config.toml
n_layer = 20
d_model = 192
n_head = 6
n_kv_head = 6
head_dim = 32
d_mlp = 512
vocab_size = 2878
activation = "swiglu"
norm = "rmsnorm"
norm_place = "pre"
norm_eps = 1e-06
positions = "rope"
rope_base = 10000.0
rope_fraction = 1.0
qk_norm = false
attn_scale = 0.177
bias = "none"
tie_embeddings = false
parallel_block = false
init = "uniform"
init_std_qkv = 0.0176
init_std_o = 0.00278
init_std_up = 0.0176
init_std_down = 0.00278
optimizer = "soap_variant"
lr = 0.00425
lr_mult_qkv = 0.5
beta1 = 0.95
beta2 = 0.95
lr_head = 0.00786
grad_clip = 1.0
warmup_steps = 200
schedule = "wsd"
decay_fraction = 0.676
decay_shape = "linear"
final_lr_fraction = 0.0
batch_tokens = 32768
seq_len = 768
doc_mask = true
train_tokens = 212600000
steps = 6489
dataset = "wikipedia_en"
Each number is 128 + 24 x the weight over its row's rms, rounded and kept within 0 to 255. Layers, rows and columns count from 0. Numbers have three digits each. The size before them is the row's rms in percent of the matrix's.

# layer 16 MLP gate, 512x192, rms 0.16, rows 317-339, columns 0-95
102:086144104156056160146116153120130134118107156159144123129109128157137182158068163161146113094100089119130154145139151146116159110159118101151157171113132094118122080177177150141200136149146137154126159106132131138153152126133086127122141136148136138127120085145151087119124153134105109150
105:151141103133072103073125113185163147125110129125149094135157152142139070133118100138150131155133129136110122118073172145114110150148181119112117137101145132139156130130121158114131111117098123105094116103077114117103115122128110131151148097122120152129120074139123164122097130076175141149
099:078120134125126097123143132102167124137146112118099128137161131132164123156041128155114076107129151135127120130135129152104137139131124159134099137120112123151109101074079147127099145107130133107117115199113175108121145111096148092149077113083157134129138144160188095126128099128154117116
094:114128179172079108144159121169117094146168120166154119075111167108115155147139122136129150145123139131082133124136136107085142146127114118086136142146140126135110130141135109137113136129155107143102099157091173111162109144169104156130124103122093133137120139132143123172139162117129139161
102:144081095119137163150127106082139148063142160120132110138110177130099159135143114092146092118105108106117129128165137124086137117080098097108103135141135122116100123149128134116121130192113124105156160158143111146129094118129109107151159112122129123115145149120109149132139186117153118145
102:107105153170131129094167148163129171164106113117151140132131116127151154105103126145127093163161156162152110124090144077135091149166134148116102122072114111108143097142139130135116111125145123131128119142148135087175113136135131056132164118131135159146164114152114135122123113125121110178
103:106113163140180098152133193116134131150138081119153143108099157160127165129116116125135136129131121123129154128077135126160106120106092142094095094121106167160132132158138160139089125123119181110165112142105132168116101116160151120090166124174097170110126177123169137133145194141116089123
094:137167132150135156098090132159103101084112140124148106165142169121099101144123108164157132141134142115135117131140161131100104100118108169134133143133126129115126113136109154170108132111091123121122151179129136159126131166175147112097155128106151108163106145170086136129138162145115137131
098:148127164132136134151150079131117156120160163128096090158145141127176152140109158117169131102154048123119144163171162124145124154123135087150142108123125125149149111097135161092153127162108111125181182132111166139081079119142142107110140143115152124121127097127108136118114123108136119152
099:132115083104075116103147091130103140089116082170106122055121117119097176112128144123119097117120151110161118160163185147092111147159119122121099154097140111145124125113143152143118165098112148167134135156125161083114104135104132134154099118112114128132121155143155133122157135113148146117
100:128171118129121075133079136113128118140108120153137165144116107154110078144156136133086105145080122173124124131125178152114086147159099134123135132138158172138109136137086136127125084122184110138146100126082116127128155115144102121116136131127149153116139135127165086138116147112132196140
094:132102125112135137095142111126129112122122094129182096130105093116128113081091092146099120134089174146154136164112151132121112143134110141132120117092147141166100119118165114185162132128060135152141153139136143071113165109128129110140172155136157137142138127162093120107144153147153121135
103:139130143131131150094194105121153166114136128158120083137115106160145123143139146148131118076142151107125133195118142168115156150127134156108113122139145141128068141163123111141137093098119138115163127146118132109145083150130161112101128160082105151159126168117125141150102176162139084133
098:128123137115132108148068165130090126131159128107107159179149136146154154092125104124098132140200115123134151133141145163139100117154137129142120130108143118123119162133123165109169146144114132126152123095095129104151159163162105118118106162149087143156134083105132118140099151118148119104
097:128130110121127116135128107151102111139131101165158085154104149138125163102102148167148124132112112098100110098172141099073098156165102146129139122142159158138113152138143155135111112146091088119159158123107145118133115142138113126138107161098135146150101133124087122118111111137125163145
096:107152155078108144154166100136169119153139093118123147083135090102181122114111168120141086116141160122125104134071132097153144116148094113132112094129121128163119111161129128131168124117130151115142128159111135109131123133143197125107167126158128130183078108147135128157112137139163151114
101:145129147146165107153115113098137153139142118124105149146124083125104139079081113086166124116118159129142113121137165113089151129143097123075117099117113116118075131132101140121131130128102098146133183168106173148123087124123122101141145098131088140137134145150152154168124145146178115131
110:143143133142091091147166144138173154135142161148118110113131149110139118149135143084157161136150088130141120117133144148145148116124098131138135092137158132136117089097123112133122170151113142098116108112109128145152122105108107116167121128133129144158118188108108146067096126119158102134
104:110125137150135124153149155114128094148095148144151087107100111099113110135159144092134133109108112096106143166165142083122157143159102110154090134121169143110145141081147121120135123156142147107139108116148091152118104102112083168112124081141164105119150160136147116139137092149108180161
101:166113174125136122100122104157095147130110111082123140148151130117118095107131128112152122112099116152072090128101092150159125122149167150120160104158143133145120063140125123131154109193085139134119112169142136109145152111115108099126167145103166124108122146129178160123131146117137129101
098:075119150112111148118148069182124124147105123103125133110148164095115097105106145117116096101117111114143135153149144056123096142101119094159100139120139120113123127103118101153113174110126123143116108119065160171141132144134105083133137147101134113088129175166132124138137131104121137158
110:148079130151112112128110084164162137165127178114126089131088108149127146149095136147119144094156196138116155120105144099069144166149131128095114147159122098174101153111128097167124144120139112143133102104101105134165098101141055118162149178149165116131116134117126176124111130150115135166
105:136133148164081087138128105119120128147119101117117138153100135130142111152137145098172124142115174154161141114165128131130140127172109195080113122116143126107132120142078083145120117112145090111117088138126147140141106121112110060135149094146132121137142104126133114142083119133148132169
# layer 16 MLP up, 512x192, rms 0.155, rows 317-339, columns 0-95
104:114120161087117166136114135158129125151141104163108122141141112133165125123154103114149137160154131130120122187150135138144111104118144161099096156144107131145100127090157112088159109112130168090152098113154144135133087142152158140087123098108153131144082146177168116094113180119151125124
102:139125117125151128126143080183148133129131129152165121102109147083097177115119126147137144134098178134100151141094110147140145142120147112115118151167142136176117078128123108125125090147132123090169107135125082143127123134119125132158102111129088165155131096113073091097151133142157177155
098:151108151121119122097123178133130111131079107117122113117093104137132159111124122085105162144102129125144172041100134135114137126127107157117154137143089145101158135157152147150090123138109092115130149149152112113175105123146095168140128151100118114134184125118118130117131096130193155100
091:157174125120099135119109125179171084140159140156143147106115092134115108194140142156134107164145113096152175114154113124116127147119159123139132121140157140133124124096135128139163141110147145132141126149071185101133132141127162129115126160143128071147130117149160156136110117117101131140
102:132136148130108102099112145096134139189096171112140133140096138158178105077152117158121114152131148163124130164151128125120110182137127148151134098118160098076096153113113110115175139105139081143102108119120127089125141108145170107140132129114092106146104078156114131157139092119148078111
107:148142127115106129133111111161133152168171139127129104135148146157126115151139148135124121131133133133149117141122180111131114149140105101189136101122136148114141151142148110139128142083139111127087172159133103139144125161108163093155083124149106122133160119097109159133148127132110143167
106:146085134137095116151175114167098136139100110144143130086167138103162119108120146106151133104110188136093192130119126137140091132100109129128149143150135139126101148135151116123126102123146144086106112150134072119143110104127121149108125140101128107116153123166161126139095134128131143100
104:064114152128124139157134102174142086136105108151134080151116133147112116155080129154151084106103125112157147109120089121137104096142112174139093146092119151109152159127160106121112117123147091064175095083120154153147160122130139119134189152110113097097179116162079087149136159155085155128
095:143148106095134127108103120135178144141109119090147128144142141138140142083144128154096159094140172157100156131159150123064159150107117164125137122127134159153118120106122118132071109132124147093145104135113087172136114122071096114130109123140130167089111141132143125191109157110093161115
096:095178127079124111116110157114116155138120126136147069107156124160107129147148135125121139101115127134176129105084134150162131092175105101106114124141124107098145101122139118162122099118081134128119111185154085113175125110127205098166112110089160163102153089116084103148121116136121155098
099:091134132141150112069099109183120122113132149081107174151176144100141125119101163105120135111096114150105110136115134099110136175128140135150155109108118073143161123140042087094095105148145108163145153130108122129101117128121138106136123114136130118122100109131128103114119147126129110099
101:129093123120169126172144087141129091124129109113081132102089117105152099111129096119129147145151159131141130149133104132132118128172079112144123155156129168196101089076127134169140105112102126127147110158133117113140127158091125116117139112160147117107171137070128084104075098120166109130
108:107080189121170145128131144114108133123110148128123124110125143113164117122137107162127147159082169093102156139147128153131090134094129122120102130110107103089104140139185087135155116100067141170129119142094157149129107167155098135121096106106159098113139112164112093119099162134068118107
098:147097090138174168164125120128103108146125144123132124110153122101130143105184123126115095106150140116085147140119153116158088168136123122106164126101098141122112112156153100184149156110130142169147136139123117132124145139129136141121163184119134138127109120110128124160144104123099130115
098:075154131098101143095110103084128156154159147135176158090148117109095093126110133124141121102151122176122109154118122141110155122107110139102129155155134087118112104114150136129146093120112130119106146074088115171128143110137139148099124100124120146112124111130171105126087124134109115132
096:087069112114132120134089087118156126122125138172093115186126117118124152133110125170099113115139106139119072136114124130119142092079141144108092156127127134156137140136162128124105125144127094133158104152167124157121122143135108117202086144107109115173137087112110125123119135111151156131
101:173134144070137175110105169179165111159123127109105113142152148138081146103143126140155095132064165156094152097107164116145092146073162136096108129100137138118128151104097131098097124160094129102120125112161136164130111135141155124148124127138096142132099103136127134139131108121123137147
108:119146149127162142130166149110154127169141127136116135140096152111133083124143098116135136133146158085139114138153118118119122157170146109081125107112102121094168089170128134195119176092111152073100124123094140137133101145126119133119110143118159105122148124152128120099120133112119136154
097:100129114093110115109170175122107138115089157145163099152116128110153139141113144136127101114101105135123108134181093100140167078165115133147113129132141125110086154137141093117091113153089123118121158097141136131126137119109119147148091104173109154093128109118154156158144106174065113112
096:123137142139184094144105109089098112116127110123131119159112128142089119141105154150122126120063182152146131125122124113111123111130138146142158158142103140115115131116162140126130074108133150117139112122115138150160101136133190133087131138149119111145098122078172071069103150138122134158
098:119123105126142128132117136134103092129125103118146095115137116148158141099119101098103121153127141125106108084118106140131128079153127140089125129128141083148122123181103143128126121092092150096107132125137144140123092149140146139117164125140080102090084172126090121147136132146089117143
097:110135143153125158117087120116129181165105117127136120131082140128138165132093122168110129120117156078173141089128136134103162091116128160135109152144143103152151135101077142156123123140147086097094155134135151121163140151132115090108148158124103140134138107115125127117155113185131147171
107:180134137136095123185141134141100116138179132115168136151155140132144125142135113113104117112162104149133121108102110146139141113140101138111151102165124104118134120149148127121144132105105162113128151117118114108128092103125134122143136135090128121128131155139154124073143148126177119102
# layer 16 MLP down (transposed), 512x192, rms 0.156, rows 317-338, columns 0-95
106:085110166118156104157159146159089109085136128122083066080112126122116153129128128129146129125114090155110150110142084125166097155154139157090131139100163145148102133121146183149100126130103117097128120126144138167130116147117128091106121105152175138120119084134144147116118144139110118132
100:086117113105142147128117127155105129104115145121123113146140147150147122146152102091128110122100139122125135119122145138116149144158095088102154130150156111137117134122136105128146117131111141129103108119153135127140106155145129121144136128096149120109079126116156123131201116126139145143
087:157181134184091091108132106082130187115114163137118111112135119122121170126067117158170118064135126140129114092111104158182118145130127147162129115082126140117104120109150126103098138137171140147131101125108077082074121164144140153125133148135091098129159121144127147140147141137122115104
097:118138119106137151131107118109123157162109143103101112102116129063086139107136150138109080115109123099086149129098096060093084140146115119126102131167108148108127120108129107167144139130155136090131162148103147129119171098107096133116110120133111119166165122166140108117157137130143140130
102:133118151116131134138149140118120112118126121170120150141096127143122167185129116128111166110139205092065104109078148137115110133127162128122170151143055126153139113123125064140120141117137129089105145134131110162111126122142131147127146187112104122123076123118143138172128075140161150119
109:105117105162138132121093128170111103133151137144135115126141140122123155142179120098077116106180140146147137140059137117139132115108150117103126130139125081095096147131150130159130095100120148148094119120113124098115169119116115108157112098150147120172124118179154114149125136157118123150
098:118134159140117120096150131093152087138160158095159078127129112096113115123158117153120111101092203171159144169095127153161139161102175143122174082150157118153105122145133180093139133090143127154142126124134102115113140123168131144153136118154139131164142088111099122093122125110102155110
095:155173130131162138096141138148105083136140126164133125122123138101102136121126160133167152116143113163135151168142105139068132090138133108114135164156156092141132103121182178174183103094086121139129140116149133131139126112118172129149130120109136203164129144130155118112134158157143107105
098:084105112140126170133132101113120118136111142145141132116135110137155107121131123141103130093149166144137139140150109135132121144126139083130167099090113103117082119116134169120094117141147152176131132089081131148135146102089169118149129117160153128117152157129148117136162111129083137163
098:132133117119138118145135144131154164159100113168106118140167139096099146145108135137125116153107118098123177129084134106138142056097147102128112126142119076084081117097115121128131121114117116104119160152118132104122129134115146160133123128090154134108100108083144122159129113119163135101
098:148088114127125119158135175081155133125126188131149136126143133128136116116138105171161172104143142118156173095179129084104136141112136166106118159129147114115143141152154156142094117154113103127117130128146074097169104119156147086160119147118147122120120161109118106149154120136073137121
098:123108151134095152132137122152147122158140099164123141146137127082124112134125122141145153159107153102135144105126149151144151193146101135117153104123113128212147122163131147113146106085100112119153119105161110149153156108147176138142112149094097113110144101136145153127086124130160138146
104:161096131118168156143137140168120140129133076140127146136089130158101099113114130107178159129143147123092093118114118087110112103103093149124164133127143141137134120131131095129185113116113136112146129138144149147121106120109082148162152099122124165118154114085136144129147137097068106102
104:082107114156116125102152111146154157124117112113142179135107121124137106138105113120142145141109087164119126148140100106078112099142153143112153085093121151111126135143094150144144114122095166098106113103115157130176145079108121142150093136141144138189169153116114118074100133147104165102
099:098149167119089160129118132146096159130124141094114158097133111127146122117122102167113128157104101147116099141113179158128138137126124170111117123169132091112125110128143101105136147153129138122116127102103150174102168121140149155177177129138104113092163132129115123150174104132108122107
104:128116097134137137090141153110111157170131166137152146130161148159131153115154112086135119136169103101127161142121169107175113095108145118082185139113120160146107122114093126131140097156104132121140130108143123128117140131169141170100128115125115104140101149129108137158101115128174169141
102:152123104079121128142114199138164116107128128118180131132127131117132143109109084076126140137096133149115113170132138137107130171163125176123128099116091118097139125146128120152173093118123131092128116100122132147137151101138125127160111087151130108104123128153170109134145116131131116132
110:154138144107136139093106138137136148142158168130041145136076156104113157155107104098128130133124136139145130106166112131151143092135120101066126151123113113160117126137110053139126122155100092083097073123117120127156064094137161134152112145125122126143104157134110118125106152110107146117
099:169148150138117125138162120130090142165163125123162068127086112113125113140135102108161134094137108148136113142177136126150115141114126124147115150113128118145048115096146161122109105134113144132165097095122125123136122112095123137100130132113151091125124124150125120137148136160118138100
100:178153151148133107139106104153109132150110128146129115121116065120072152120128127125126142089143119142122079123135146117099105098144123147137091159137147138138092137112123138140143150140104140070108118094142147134124140136096113111097085120145106130130113107127133111096068141139090148118
099:124150125122125130160120147142141132132140141095130083132145107127095150148126140095142115132128167116118120182124094203122166147114141098096128115109151118119077088138144120144107117095110152079124102102072119113118104130132118124125118137125135104123100130139154127103118136136113142138
100:132124128111105104157122107085113162126138157107085138165131126160119143130171120117163154138155155086175142100070146173078106124106140133107128146115127133185085118126121119133139120110150143107093131178122139123104111070151073111115105139149108132149113107105125149130120131157188123131